{"n_kv_head": 1, "lr": 0.00562, "beta1": 0.95, "grad_clip": 0.5, "decay_shape": "pow", "dataset": "wikipedia_en"}
Each number is 500 + 40 x the weight over the matrix's rms, rounded and kept within 0 to 999. Layers, rows and columns count from 0. Numbers have three digits each.

# up: layer 10 MLP up, 1536x384, rms 0.164, rows 1373-1441, columns 192-287
# down: layer 10 MLP down (transposed), 1536x384, rms 0.179, rows 1373-1441, columns 192-287
up1373:483441506494490583447505554475545489521505464532473522529503574456531429450429553487486549565590508532585479589547463517501416525492498410455500478489519461468408492552525479562560510551484539476476458553578504526498498512472440408565502473472447496552473513581471492485580415556461525472
down1373:465500470472534523423514499494501548446498561521457532529554539518575488551540511524521492565516501514517503519507470466492497526547525490444465518521537536516525471525544505515430492455485482514517537576533438465512508541513536464483523422532489526570527605514502564509532519429477472454
up1374:569527492575457568513564453503527439498530516490538497451480459499540529459434513541505584391511502492561547497485449446547468592508497537520487568546486518520498589545569524447550487480524506501564524467476506442540482509550522492463501511512508485481424515495509560529548472526461484524
down1374:506538528527457525524520486503518528452488447489452452500503452564473413558469492459522470474536517481465506493539547387456433462496480499566505476529460474505492518502515519455503516517489479478473561468523570502528465478398458491553490493497473492530489484541574453508507527486546504522
up1375:527430572476526456475453459463487536527431511514481475545500518512480549571496520491423505521530463517466507542524549505509481494478510453480518463526496497491485397532450513523449555481482547495428561559511502528473485489549511465430513524457584437478498590528525493436555472469428455474
down1375:576461480589507527503505569551529495572453480455438463511476457458512478451516480470451461573494469509450515439460517478517521464495449479451566527487524533545469473488405517475442511448454468504540512574527541524479480482550519520434511482506504533562586527468477534487576499512506438498
up1376:488552498491530453554447508516533437434458551460476483430534511542579536455459572533512541510453491490449531494533398552508605552503461474520480469463439498506481537468491478469534427457509586448506485487518479514450492542490495444510459447477418524560530487461518457396514489474452519480
down1376:481488502430514475502438475512476534507512458427491482511451504547486440501474486516483518412495474514549494509464551430491513487498488487490472523565503490525501521525480478475474534493457523501519564447437413501501515530542460462514538424443411493562446484474388445495430503512444505576
up1377:515527554477549476578459460567452461531487474521475553521483481532509558438504507588499543493440510513516486517440499409438435493607487488541520510472494512490482555485464459508460478541497497469571501498490488531530468497500510535522529557494440545454519492509493564473496487496478487513
down1377:498479441503413507471566473505508467479552489490439477516509468513498547538479465531483420541560494503492500457489496447551526507442495543411522539509554542546518459488501480445464473501476502516489524531545508474456419515529496471475467535520493534519446497510478440545497504510438513517
up1378:454491493485475499519524466473529472522485504426449546516520509532497503514492489547530464540500533482458532470528505499564509498451467506542456518504503479503469569496482522588495499537468516508467543524578477502444444564495553462498552496582475573525578483537538467423521448558524502521
down1378:498474464485507567450528520544578454537544459494498452461517495466533485458478538462490511504512510537485464528499514589507553497535523471532557577510533456477455471562538474497493498479454475481559460508510478482545464488509514564537508534498525517483466457539464443551477484533452457504
up1379:498496501537444449460585508513537496469501483549510522559485471473469518511503500429484480536513463590533475489525435497494543515510492488474504457486483548513486543517510475526417531402402453519507486496566516523543498495436472557555522479476500456496441467433500529495484502505501518539
down1379:473411526529498464463492500450549475504518559594532502455513494509549492468497465465527435451472524511522503502553448517538507533412482452508471447484433477446495489519471454538441520486463491527497438525514447503486469520425509489417517507509444441544479571516486491472485486541567543516
up1380:377555481487477509441480535472464493520545507441525537506579521527478462553483465521496503455482525534507475525455542487399482546441482462513511520458469479498536481494536528512533494444537438576457597518507480485508523505494431567499472541520506491450484548471510511514519558462549532468
down1380:507499502500513479452434474522504502538504469469453535448551530478503443540571619431481559589472566533436504513496486418488516540547550470413474473484519572518456501479502567479475470490470432520516466551487475514468464499473573469472541517479467461421459498479490522496423470503509444476
up1381:542531519535482539497490517509477539538470480448479477529441533521519512514474502442530506547517478452444462486445464489520509501544538519474520532496437509497520504437537486545519463492471496452545542511499545490522551525520460519520465524474521479513502486468535419421522477474509511512
down1381:454423470509516549461484476456542519542553485513464457580576441485450569544468473456494496451567576518504540491533491448478432432458444468472556510475513461441507505497466470594579527502473466495489489511577491454533472465509560499464512462438563485583499466552609481478487516503458483497
up1382:457562468477488489445460461506535461497456559499517485552459533514443512536530491501494458540470469517438420473538491561485492502548439509545491539463536429497491548508456457465488506471429455495487462513491505530542562474459477522500540526513456462511491451511487544510485525521491475555
down1382:563497468499555419508465486476502451555438504518458444526531453556512479425457467501534503542499547478506612566564515440437475473535555489474495504498517548512522560487453526491524437490574537515461468533536436536475504537501506515484482527494533551507496361551547477442538446531469555499
up1383:521506446504493584507484478493464449514492483507510491567470491514482500505499477457483474453533511544484502452496491509576573499449537574498530504429471518586471482495492472544446459505471400496495524555442507470511477479465504491480441445583542451547458492522519539468502532502503499497
down1383:421523399500492476428473458561583495508441511497539518521477558468575541482493548550484547588517537526522552542540505561430420461444454491535460508548519505517439512397532474453509509510473496528487504462467496528469506517525503444508475503491452494449490550479479476573475515487509487486
up1384:450551531495484433477486559537499482460559467490435443455469528483509418462512505534499482495503456491508465528411441462451488519468479531537552487515473433493544487512449537504515523511530506447479471502461503503503491493509454488481472583523547527509531501516445482425488520435512444498
down1384:491535460519510507464489524486502535557490527427461531510504493465477545500565499551534475534501545480518508502412484547528468541506520509492457517475485457543454396605477572449428491461523488451516450539498429511538455529532510562467448509542510485453519516475480539466479518503461476579
up1385:464492510532539510549542541483550444504542505575479511507528480462478544559449517439511550504461541526496502473535517507602488526519461476478572481491477459549488626469516451515524509476514464510535471445569528455546459500489481512419415457454525512546481487508482490555470546494488459562
down1385:518511478493478517542436518484465507526518600524483507491462522489525515462457537511513532446487552447545417457516521418553483587514542472434507489511462507490545489440504470503524488608560552487515525481531447547504476519522498490566505490556492494524457489551519477470477477541510540514
up1386:411510453524529480512455499484487530447484519461510469476501425557504473541506420523482427479438535427555396475513566523456554501519485484467491489497501495505467524564478555535517497456476513521514519458415522499450518522426544426491491454524475502484494478565551482564454489475480446430
down1386:517509512567530542518485496547467578489488478499516583471495514567501449496605587473522450496515541577543489528467482550463533454498496454537458524429458501514463454457548484535491552486471524463493519437511523517520436528484426508522451386507501508542548481458441567498476484483534525473
up1387:492464536598477473526485485595540463539497479494505498431455454469469504395550448485495397462458575487565523408510505642502504460518462483514500545488468566465495478452390498493462445508461535388498407472524553495425492437509516482497433499501483551504514493476481517535471436504538523496
down1387:454471467452459454543401490470539489449472552478440500535677561544514471502498496488402502487490505499488475490476489505588455578555531519517478498516511394506514485527490538517554450503546473511550516509451487412453436477499503468386510520524523502477465458528516443491491489519516515557
up1388:521577416464491554567429522488443484549494476531504517521466342475467489574543508514443543560485531490578562482530464499447486486478482494444484458463458462557464492476529443523533512473430547513463561487562471500494555511513497417478572494504487456466465554463469502508577535464555552567
down1388:510555517470494502449481511425506494467579473452420458528526538529553478501476486450546551511512543615474519531451550618459494503510471377537478463529399498486531420396479422533531551447497473496488448503498518479435484509503486574470490426449555436461554487505523404498432461544506468519
up1389:528516504575421556551506503468557538487427483464531530435450511510500531505547543504475486512491539477584522487497479521520526462577500495479536487503510502552521525464467514470473459451472490524470441560512527510498590490488464491511471514526529442478534527585457506549544466502492496481
down1389:516490536516508446470452495465473494534508535510422492475541482537477453557565493504508496536491545528464449524442503419444476520521544564487443468610469530537557552449582523436467503401515462544445515553550457480486555500544480589511475521528494397472392440472566451477526521497469563520
up1390:507507493533512536487497540509499541454536516473445606517488437547450454521532511460522511521440451493470610540478491539495441526537513502514492446494486417461497507478449458491458459514490447545501495500531471518525514562517491490499504541455500490489452529506462555607499589592433458413
down1390:522437495509552512479440457498496475494525522464441490477483546447518494516556545545468508511463518518472508542478481391485492436449496486448517570535472543535465568534509465489449563484548492517459519558570449528506510518470572485481486452533427474440505488548456473486486543437553518397
up1391:539514525490475496487499477451501434585392484531436556536384506503523511490481500503473507492470488505522506437522452427495536526518444489480461453496508530528472479481432461494549535471553514510550475484426483517547541469498499483587523488564518502525459470504514463478544471587483484554
down1391:412505583513531480463532459540524530486553537507542458472526433501554519521549533509527526475513534509450476505452525451533525510453509509527518536473571560519481435510604523509429558580546527504460499543460501495539530476438458448469515466502500439532494462470502514482512460520613523536
up1392:476485497529435521536481492526530475489528466479481482521479550466504472483484550493475520539577475488489504542552465538526486472488471511564461561485518503456526524544518485498520470511409576469505533482568508587501517507517580418427494504479464475440485491418493569490466491470498471553
down1392:485452551459522527475562479458499441446520511495467450523527458552485473467514472467506543518424570462461529548494491446529512553507465491498538503498489455459525532470458459505508528550481548473427472501557453524419418495434439458496485532452437442428538530521470492516470480507442433472
up1393:483464478488535479510479476519519526555554536519528555480488549509494496508538523471502542491525472523481481524499458478543553459507520476485474507466603466552507517538534499495466504463490473486478534435515439435471537527458498449533498509487488487450495518536495488537525509498521566505
down1393:428558495451534543492444572504527530455469475534446468500475539462503442556465466470518475478564486540473449526549480543550518503466522494493515470477550528542431463458550462446507556493475454461518501531454502459469450473446505488468471467544503430502497487531604493471497472519460509510
up1394:476559513481527489484501478507473511519521479506547481577555525486533475509493594548465526529516483517510534556462473444513535521480472478437459466474522479499548465502593499515518433521563472584550495514497482538525550473529524515530451503447518535458499468545555523515477419514467465484
down1394:513530448403499430500486500465532498473478558553481514463465481584508483493400487474546529545546497533521532481503529696422548436517473490513554436552450483470530492498479478458495575464497537499466508448516511491441424510464469496498520528472486404493442485478519516499497561464464412441
up1395:477507480518524477565494465463509505504508522507523493570482530482468538501477491503452398497508502451500574511533503494432564490510526509552575527550488490524523519475490561545461510506560569490574486473489507510417520548479416467514534501527487490474526477445459451474509504570472516468
down1395:449492547461534556508566490498523502488500447457452495505527514548445510433533438497573515559445479548542599434551580573595502472417542468501498535549457425507530448495552515554482522505500532553475465539492599485537514510489542544572448461522448445504508466515497475472503462512464474497
up1396:507493609546465462518505494495519483560478482451542536474518443499523487481479491534413429472510408517504479558507501487540504452455519482503401461541540503522434473506538472448550470501453515501484540454471538435530467492505473469438472445509518542432547534516523454467472525481532452423
down1396:530545477486482490545566495528432481487503528494518478552484549465460468500487566457540573489454498446501531484498567515540508517471459493495504542502432487471460514464491524473532580464494517512484504478556493519468485500587506560537476610399560442491404496461530450454496543579494517455
up1397:476489456530496482523551519474527501491421522564478511483414499543542512510526464467512495564525462497531514477489494507465508599488510471558449505511475536453566524502562496411485543496470548503524514524509458446522477501438497486561507580538443482483449477472496465454455585511528481491
down1397:506537476449564470521442446541453558460564476511550560523576592573423482578458579445487451504482526563525608550545556476557508529506452552473477484510490498501438416516485541475503487559525492486480574480459510557497498452503582488365547446510552477475493558423550506474477487520493469529
up1398:510497511466539493489489539506537531504523554535488458451558522542548522491462485453464427458535549462483467423542474529470473503529571551470465456528546494536606451504407444539549456499544572509539461575519476544448519444524465461520486537518480440506578512498517541457432557512507404430
down1398:554536550539475575484465527481514578513526523489537515485442485469493470549453516490505540491465553566438467454477523532569484487499468601530542504509476552531580554576504547453453443547495537429463492474478498531531486490526493483479497491483495443474545460481525461482536536548581480522
up1399:480516467520447451502503483486492549474483512535447489501498434528484481490445456426527452472490498473504515362573553498430464488517493422461491474478508450532551518507524443494404573462509478520509458546538534531512522500524545488538489503477471517493511470536493512510469502520473537490
down1399:453495493460589546414456486517513488435417509530548459492507461461470463504528449562410472479522513530499565476441561534545455496493572510467504495492507473505540528473494483532573534519539534538554512547528413475488427539467475473429535479445398519510496452515499512562545520448521460475
up1400:502518488517559443522447517509536462529525473439525547541588514499553549474511566493485454500492488514481487493493520560487480481463528446601490444523464473582440521442463527474579485499469522527579510523501418554539552499477464466502529420502464493532497515440546506453438415454495488487
down1400:511552465516476512449467493489521503516480537550560524542486505538533508504465535475442475490527480520434525406513472440507443510545554553527521489484505491519539532572420538478447519504467485537570548583503481525528448486487456517531466552532460564410515539522521560487411552519459541515
up1401:489463555438479434444490504546498488446468473455511539437525441495447471492513490524438572511556453484502454526414569538473482547522486514493506531576518503501431524531466467504544517536516531401465435486520553549443519545525495459518481478472462465450546471540545474563496561493435508514
down1401:503479461536548513511492500499494504474523520469479502472502485571457514489482501508573490463401500445427462444474550436549558516467543503470489520449542464463515521593514536521404510469410523422488521589540558521450457517523508497535550489536537527532513579508516581475465520513459487513
up1402:491526492530490509468490497424398560496554543500424555580516460553461491446538492466510489495518499479538499490480464459501524506514525552453486459551518534517531501470518496461535495490478563538617484548479427475484530462481519366469498518489407537482514458510456453510482468521459499480
down1402:554467523557461489493438528426557485524481514524562456472467479511435486504449464519479558611463492556507551529543485480528439458562518425530559532450504498528555515502434516479452502443491463435455484495525544528561473492480505549498506529528502517593464515549482575529482452501492424463
up1403:493557542470550417524522473542537480543509536509458456527518452452533517570470479505487543473458494511509529458488440451471478503464527466507461464516474479463468524559530532482531532423465569419477493484576427497482484539497468499518528463457512496451503520488554523512498555444521507498
down1403:533461495495506474490472422542548488469452418550562492450438443533528477565514501422505448425496435470547483455475539444487505533549523562453527486470507521460519501480519504486498564461567504475501513445567478537511446480566474443483496480541501380542489533486495469497562520489478447503
up1404:489430519430495537514516489541529485512541506528444482563522541433498549527518456442534568503424560521441434499524523499502399521443533502530540477511456473498524548457465584508480488449400526527522471418480499534503477505502414467405491526561516536527446449478486461533492546595587421541
down1404:495441594514588423530502495476505615521523533482473456476547504488504564513465518478498489474472534549582500484530468514477415485462407556486508513443523489467460421517492564556497522505574525438498500519476544514509579565454532517531503464510490495514435436447467429432518481510453536494
up1405:505559463430469458492553443464551450508483488557547474595514574519446533549553471474440534535482511507463418479510519543468505574541494522478513524525516479557449504418553449506498501532469492408515490473486563506524476514419457502453547443518506406419485489464443545511556511505519466452
down1405:544622483448491547503431501478471471495498462521549491576509520513480585517528412484433494469481460529484545456539544505483538555465512477440547556468456572518441589461434481492505525399465536486432552544519593486543533560551488546466488464555410506451439395468520498520458580493475398477
up1406:530496438528532479530516457542503475479482498553544449528519472497493486511488479555481458467539498591446502417481413566522494542489464549476545470487489492521494473467547559514497414425507427515463530502421548519554547487576522516521463493466447417544493623494491470476514416541525503505
down1406:509465459462544505487454474484520579524524468513510443558480438551480459560487545498492486470514462528542585473542475534492471533465415480457530505534495480523443505467448441463452451507459495540545526472484474453558541456525496484542489502430518545526437475566450491549491386508482419463
up1407:431485595506512421527562485462490550505478460544544473498446455547446445522505525483500468542531539538522501571467480526453528530450469507525566426496505492477519509448469476487486364515535502457528531447466436475535512562478460549590504558490440442448426554486583457548478455447500498494
down1407:487533547546488469453504536454508589483522438499501594484501475579489501517516581566480513455512503537501472451511537495503473521457543501551490509559504510450499556489483550450511441467525440488506464495481399476481494503475538588529473481564447502510477414494505478522539526552530498501
up1408:538475504487489533490470481462593524579533490474534498487555537505442461487446583496554508563489438486437431519529479450441454490511555478498514487446545458560477523449505494531505504507516494445526438506588436541510475489481522550538528536477511496503492499536515514449537550549518486489
down1408:552478500488456557497543552410496403474497518411546541465458465554541458489544523409440460497491482431513526498454466537520482548480495468475539544537442488484454491445492520483476498552565423550471566493522532517532432557465510496531461508517483550467461484464482501444475483500472518460
up1409:536510519464500476568473493505479535538447597480532540462492498499472488567444497539419513550508515538550524432511443535498535509549515490478484510525510537483490568526433533473541497424527437500437456382478483513533502542531498560456490578538486527581533488546488510481534446554596491478
down1409:476535516549495436584485451534510529527514519524534500441458570470459535506558456540531484470516440539500542458502472492564491550574433635471460500467476575456473468468505472517574471433513461470547536462494581518481492489450500475527517454513552608566512470517475525508436545540514500512
up1410:475505478502550489494485495511490517566534515518525477524548516541501467523534456470531490514597445474531515442512487557460499501489486531443548479449463580537504489486483483447515475534482541411530484441513536421506481476462545507499515503497502537506455558470519534559470509486494507492
down1410:517448528570466502520512465552499491486473506516476546459470485476479521515552534517539532477456528487508490537507502464501511549511540515439491498577487470505496518510570554437476555456529477521495604503539502491502502535546483440542502522547537467447581472550498497408479520474538495480
up1411:501435515490511507489487470453540488460560505497472430495513475517461448495485574533514506474457449487540506561545505413448453501487502487490542467472479535527468494593507483523503490484447513501408523532499476427520500441497490446579531513507530443501544474422476449507461564488531455484
down1411:542521531508473480515513512480473551602516448520527449495510555483488488468493459437516459498568537484547479483513365568465490470503525527516467496544576497444447490499596538494495451528481468490537505523473515451580511442531538481477489460518478484531449519477511500517500514531531475531
up1412:470569480497513534514511459461493467507477507501435472503471471538470470475546453540459493493478507468514524512553510502514566466510471490476520511491478443523503539505479494501530536475588525501527554548568538488551507470540409543509460517541451461521483526465515541470478481499463378531
down1412:474477557502471537496549442467467523487489545497482510444433481528530503533469443554529454584411445485471448528510450590520485470541498477500441488489508583482514466534525511514462489500461464567521538509524561501473445399488532481464508433533454454500444531524500519511510480543539532547
up1413:492482543526440438497507538510515506465510501462559501440560535598491468458458472522451457525483557462497474468495461519535490495496488464551489534478532517506486534455470523494490499420432455478481534453496447476449503501461484516534519542456506542442447462488498544454494480547496510462
down1413:442526403501500477494423480489435536475535492503493506536474455488493456480548529508534483568483490470452496572466496490575514530511526495479514412472433490541523533447481559525445495529452476442478422476515516512519403465488467466533478562567507525456559543504470482459486618509542512536
up1414:525453554491478492453461475452464511526426531542499440551470543504579560459476459524430513502500462468567561497584479530445440531419491536524414473492502548492519507503467451509480472588455543447504459505478533469524481503491515471480451474521483517562523462489531422509421526496409475444
down1414:517556421526514493486488500540465454521588427464543490483577471540466482470484512562477482514524525508500429476504472468491495546548474501498516520456516470502487556477523516556457451518459550550559581542484377550521546518508486498544559425484522549565496482537526575434512477498520522546
up1415:527441517493480505454508555477510415478465437469482520443538510378476473552515551525517487555413439499537485557560434549521515555481436480566457507489500521534557459545539466501494516460577497560485593546430551557526482570456512518472515504527465459516530376510492525515552457551509487542
down1415:472503464459509478463514473544501502482501421454436468460433522493574570479507543529496477509513516457505394456490509404538460441460520403527483586435464495497497452531432571448545497488462506510516506509503525498494463531531526578482478523505478465497512522420519521552508525499501438514
up1416:490483445493534453472531482434466517501520476476502431462502471480442490581438543474472546535445544544481583546487487548482448414496439503480516469495473448467541417489456486524577498505574476489518552475497484529495504469510448453487487520550476479526483518494581483458528495558461517430
down1416:479442527486449512521421487549541514468452510487548478519485546537498520491475431573516554487531587489496465493483530434459524519477526569508421453502428500469493520463568498478464506498553465470528529519433526527487404473507503505544514487537569483399508501498551502558501507516452415562
up1417:522511459475513497521488518528496482494444557544496529504562591546549536432534508530407440414453475508528494465512499486483528424553502437505564440462524379587449525557488537516489438498566523443501451526486530438509524565526475526473470533523443593461548536456505507441461538503487536485
down1417:475465486506627556549555478470498475505438379542558516500479514485489548465570442524568452447435542519522436476456531431528535537485544562434510535428548454554480588505535468494534503508519535456464491538498468495534484535435484545432451562576494581522460494439457504478566542447455450521
up1418:488458548517487509511541498522436565546509508533520525528555512495488511486511505485406478498442480517531463512483491477476453454531499540511494504538571438528542407505483531554509510547439545507551499508515553436548470489541487467543491441463431485518528537499524502528530528536542473493
down1418:530451433517485497409471494520485466474473462449492485496485494504529446468504465500496524514432460520468482518513445465490502439549494476451545516485490485476455396449503523501449463545442532481487464510545468543500511532459452529529452512496576448524570431534569460540497498503601434556
up1419:437526494502456495493586470446541464449480564510543536533515502477555450460575480515548487441545527534577552512531411540521444479478527462525544471493489520494488480541505527517500526530391453479519538491476511531452514469527462483578484495527490459537488511515479464537526460497457574514
down1419:488511494480470533492459520559517506471499474419446534610535520532504514558452466457405588491446484505484536448557505570519531470494453528540508507494452534495536472444496572517520548563486511483374544538526518519547528552527523576453480526476541476481512550500531535576503520508523528474
up1420:527450483549437484415534499444485499412520518597555414520485518521495469511488500441463506519465481533523504539557439534532553413523475506487436499490491549508536535492473436529562494588464476552470467467506480539447495449527433564517462572552481463511543480534553462556513458501460586432
down1420:440500508462556560478495467464568499487464511423486467494520490449448479562508533492486464527529491453552428531454436511483530512549467522475509510562531494528561445479483556481474469491505514451499478478549455472573475468438520512482419533542452462546519500554516455523520495502439524495
up1421:503476516498555574603549507480531509527485459498451495549478567489452532523524521509465489521563495473492457550506453529374526570514517475519522510522471492546562462479513502468492525529500492499540546551516508517435488508506492521457413553458510538464514415523444463526529538491547543513
down1421:473520462505490528480484537442500468528445553474511438487541494530545482486471450493534489455538509498460533561494513514483510461547510409454423487457569514529528570505516491524611482437418538516556506504519474523533491524519563511453457486490486515537463542485534489487510581436434516486
up1422:496531539530459484545487538408461483427457514500593454499465405550430507501453518471512476501481512538528565536462530520537544485539520576453486534545465499540523461535543472559511459504417578545397559533445519436455604473434555516500483465464548552509502522453480545460494478479555561488
down1422:527558410484467479522437542489546550495455571431539537553474485523492428501494533548522474493490524490448494470491497536547411448562378509480508434564467480512486433540512485454502478505567506427442481600461526503521520490498501456499577532485513565371393486485481548544486447520441514514
up1423:492532480505469523498476461534474471543485504499540505485555468529533519414585515516584429559488465534565491521504490505440551548450515486482466462432508478454426483522516560616511491527471485488491495472474485494463458475420474488554486493517500419525461516460480492475496508530506472547
down1423:494452483509457507439586483547472495449487475559515444559493529485506457526563544468474537539505489520489455533489535477507439505513545509569501547529480488498483457480501494472523497483479471493511473468578518520442495502472567491502516531518524507449509496561493519551487518450443499497
up1424:468503498523527517449499533526480502463471519416515503421437424515556510481481519494472503536502481533499504503507520512502487521522464537546475475528448543486458570561530442530534479474495499441478505485569541470543437474510551449494495489530435456483533521493518503527469479501502495499
down1424:565497493532502485547475496478491464534520431514535559482521461458466526528522450584480486456505463489484538552525473465462517414463489439492521496527447541441453502486517516545458523453422539528447486463453558460481486504499520418499550489441531516554535542540493454494480530530500466460
up1425:555543523446514520507445497467528462431547482440466479503512527462464486495485512559446485511500539447458519612503485511550462513473468489548462421428484533474411447534530503501466545496449488495505543518487535607560487474460486547550436528509529513550526523435494483518555504513491525502
down1425:453456534459476429525439473509472535515535459546447557473461432492499436485556495456529476490465533520473499430465479520533472435508504603533457509541518465490445490509513552472500508492428542484413525565507517486430510462526446542494490480500472438473540462461473449491487521582486539524
up1426:529567587491527540526528479484513527416475457495515479538433463459509461485545466523458532544511486396518614480512529539473537507590562485542462493541518513557488471458492508519506510481548497431512437499594458500573518476466495508566511433463442544555485465525521601478476554462586520480
down1426:510467486492491440605529468505440537550445556542503473442458445521502494490459498528434482492519554516498513452476503575550529524506477471454499435488525445538496449490475578476517540492503498529563516450480499533503530553521493484567527547505532494434482467439470506520526485475520493554
up1427:465529499458459516517541573553445386502480481533495528490526528481567519493518512491445547505555486511503480480508505574545506532456480454469455492464497487492521504521461517481479539457492577524542466554487507466419512424467469430480494566496490524546469481519502499533488507537508543453
down1427:455476477495600560485439448466490463522576549476537495531463559556504559467420543509414505471468489471491447536563487441443535503500543456492472491502543573520469558476528554458436529545410529586537467501553446463451508456447501463502529464530546498496577468483404570432440556495563490503
up1428:527504467489533495536533532508553521531533472521500485490485441466506495501503537580468562499503469534567523498452489471416565529468531503445488452492441493517535556534521473472488531515478475505517521528522537495546476430501482536500489461532551501436541518494489479452518496518520466546
down1428:459499430502484528494473452474459502456471470489548512531577556453450508456406514470482496506469464493510456497496581473468491465459482534509436498489593518478577482463430462446485454512552505543422488489517481482471414448450486519502480517478480448533435534502537475516497491546524506446
up1429:488542505533461595537593475556503482551448413466458509506544526508522501522513523465473425487537550457509539536454499453493526519531542502539419463547425501449487503538523546478501522430570459511471437535538463440502524491570479430562555453499503516494542515515515531445532547529473510476
down1429:492514461465456478530531445382473483587511498483459556523560445552540441525509535534434459530550483480474614454489541373398495468535503499474431479484500532498477461547490443562524411470487522484490493465499462474496479465482486531553533531503551488561523476503483530500534513455507453456
up1430:479571410533473493544473529456487481504526445544490567535458492528515423462509501494523529480566468501443467509535493495509531486529468461496510515456518527445473473529522533509500525457468499472553523426413501539482537491453521495454524469473414548572499500441509488434500494507525521558
down1430:484483459436406475502550504480509498493504514546525504425546542470572484483508506495507553506443474471510477553541552489557472559584456537468573422495457405482493434468548524423501571484524465447433426471522514514502469496492520473411453491509428496487505522451485497449479492519549512451
up1431:551512424440550494431506444492428516490544568501547474506555546534450517510504510505530566540556522505533519465577481547467483542518532545517509468504475528608560456537551497491542468467456531569544449515543548532492477479507538446529467435502509518528524506465501469438514477458572507472
down1431:517545449457503545492507535527461512467450499513553535603488505443456516472488461503498523543541565435358532493423457507503535433482509539443507500547480521514485463445448495476494459467520488563407503477527523497497571543538481456462408492511476525460549486532539460451552518485546533547
up1432:463486481522484500466521478430468523562492544510457586547505522514524543480470471499540546465491515485494531515488461518526452415541542475450509498537420472484483527500469537513495437494464459522550501549517494498532500489560428464550576519513567540502534472538507486461561483505477511496
down1432:497581520549481477563521497492490489473566421503534521503482500587569497539447373508505574477512571457449473519525523485487510553526524542517593500500480493538507546440502504453551528450469514527512496509491461477539474512461541492534466464502522401527544498465515463469520561459452461439
up1433:560516567533441506524527484533525556487516524539522551501520493487479577526573463565463515503535508505580475491468507497506513527548555435506491479449505494512474529443457486478490548516479535535577512510516443474460607455479424523505515478567532479450523524460462455586466563533537469409
down1433:479473477494502512493498479477534451547602523495480507406499570527456468463511509465485468439409480509505471500458467512435487465568409480503437454481488521477520497497505477504512487497481539503478451493542451501517469535411498516431530502542474499520450467433468452534504464487517523500
up1434:448523460506547488489457500546530525519544467509569437440438428504508477515505434478514588498421485465539500481526445489488510508500547573544493470504481528513445482495503478487507495509488445477529498529544497443566484494483497493556575514549499541589499474542494504589517483579425473496
down1434:558496475435549493426494512475565466472455479538493492442437485421486414509508416515495513467484493544443593447460460497484449472476582422477538430434487461492489549540474495558470572505616507507473499482609567498522454460517443461480532571522572536529545484537503486462469488470435436555
up1435:455566555587564518492498568556408503476426514447537493574490437522553398561538407461475542524500509510527481516540518611479543394471564592506447431519514465523564514457559490577517455501557517468517496538528540518415516540533501510480461436475479467565476482497427492493542500488516499497
down1435:478517406529537518469463502449467488415510596440552484535500443484489513582468541565507507478493475494505348508506513474481496497496465521468486509465500445509443501469500508567485494479543478490494496496500520459559472481496569590433444541498534494502471473433471540480505494467469510511
up1436:504518439536438489557519613536503435527529460484451537611506507441516475574464549459522467556453528502492546544534462491478538450515467448481452543475545451512464466515493469513480520471484623453500509430395524523494499457504537505472406485487445466462513495540495519465468482542551520456
down1436:445545515536558527405431484484443414560552509472551506467489511423461428465525486525466531505513462474487501471495512561474498510487519458488490537440469549526469511513520559576563491481496512450458497443495465522470463489540494473447462579445505525518491553437511511471467549491490463510
up1437:469525409424534588453465580554631524510548481562486489457571474546499460476509464443484555521487570496588537467535439569485457474469417481459519510550377536449529462465540495490509536496482486504452489490460513516508522535492472520508452440496575530485428481438517527520476516464453415477
down1437:609512545399516516482448413507581531524502524561456515448488488458569453499500500472532514453545509486576548522525504466507511408550482518501530521516442534473472473490466477507494490558545457571514488481577488495509487542540462533468567557520519448495539480491485509536478482517488449505
up1438:544543461461530524467489472524517486492501528513564530450466514450500525535552548391468560487512538467569541408465432530482441484519497447370473546558531517466478514604466433516491539558561485457549551508547570477500500469512430525508510503457532467472546499480476524516548543492375469475
down1438:523560523475513485496475450542445517471418501474494509398437493489533540493549517518497573504497524528488444545534459557530458501479553416442539488523569550480473413485460502492476492506495456499551496499520521465508520510409552512472471484517523417526635503463542542501453500534478485481
up1439:458553480494555493520498542473533492522497520514504536519485491520510552416474557545505547578554485465595395529494483491403465526508542471509474479477509437593481551504501490479444490495564547503485517489525498537505535485505422502561475443560582447442522552470516470555507479470537492454
down1439:469455485536502481428524533533460485478457468467478485452494486463504418552532498415480471521516510515469537516542541531454489486448469446442478472528565486443517475480567538490468498499479476518525542539559566511502520494528443439485559529404488508535484494409522510469482514532452494454
up1440:547592482561487449520563529504476496460484520503451495532461517544497495557560480523513441516543440473477442523527593524484561500537553455485486463533478484440514450495532473532496575522455544491538546550487586477442555470516530556515458488477581528471464513411534494458464482472564549479
down1440:472502496509498496468511532488441526468512522491475507459539499483501515441509515465472566475566562476532508547544468434441500508507452525432424538508503464534485521517440491462493475489499475488561524413534533564486510478515492466509532488476511486499472404511430418582512441430484545457
up1441:510522520474493509549477493493565507439476481511527515516490460452435491450455463442433506526508542471513554496540478486479485618564483536441602495463475511519548531516537468509467515532580492465500461490447529437554478563505485453480529435470526479451488446502533498546505510470534549576
down1441:530488453555538504506497478474522565509503428481533492528631506500497488508446470480536484432535463466418510521478454567528537457469495455498454536491536459516477496486583531476529487460540480541484493560490434523531499469551518495475528512445532539480414428515513500508622457500454507474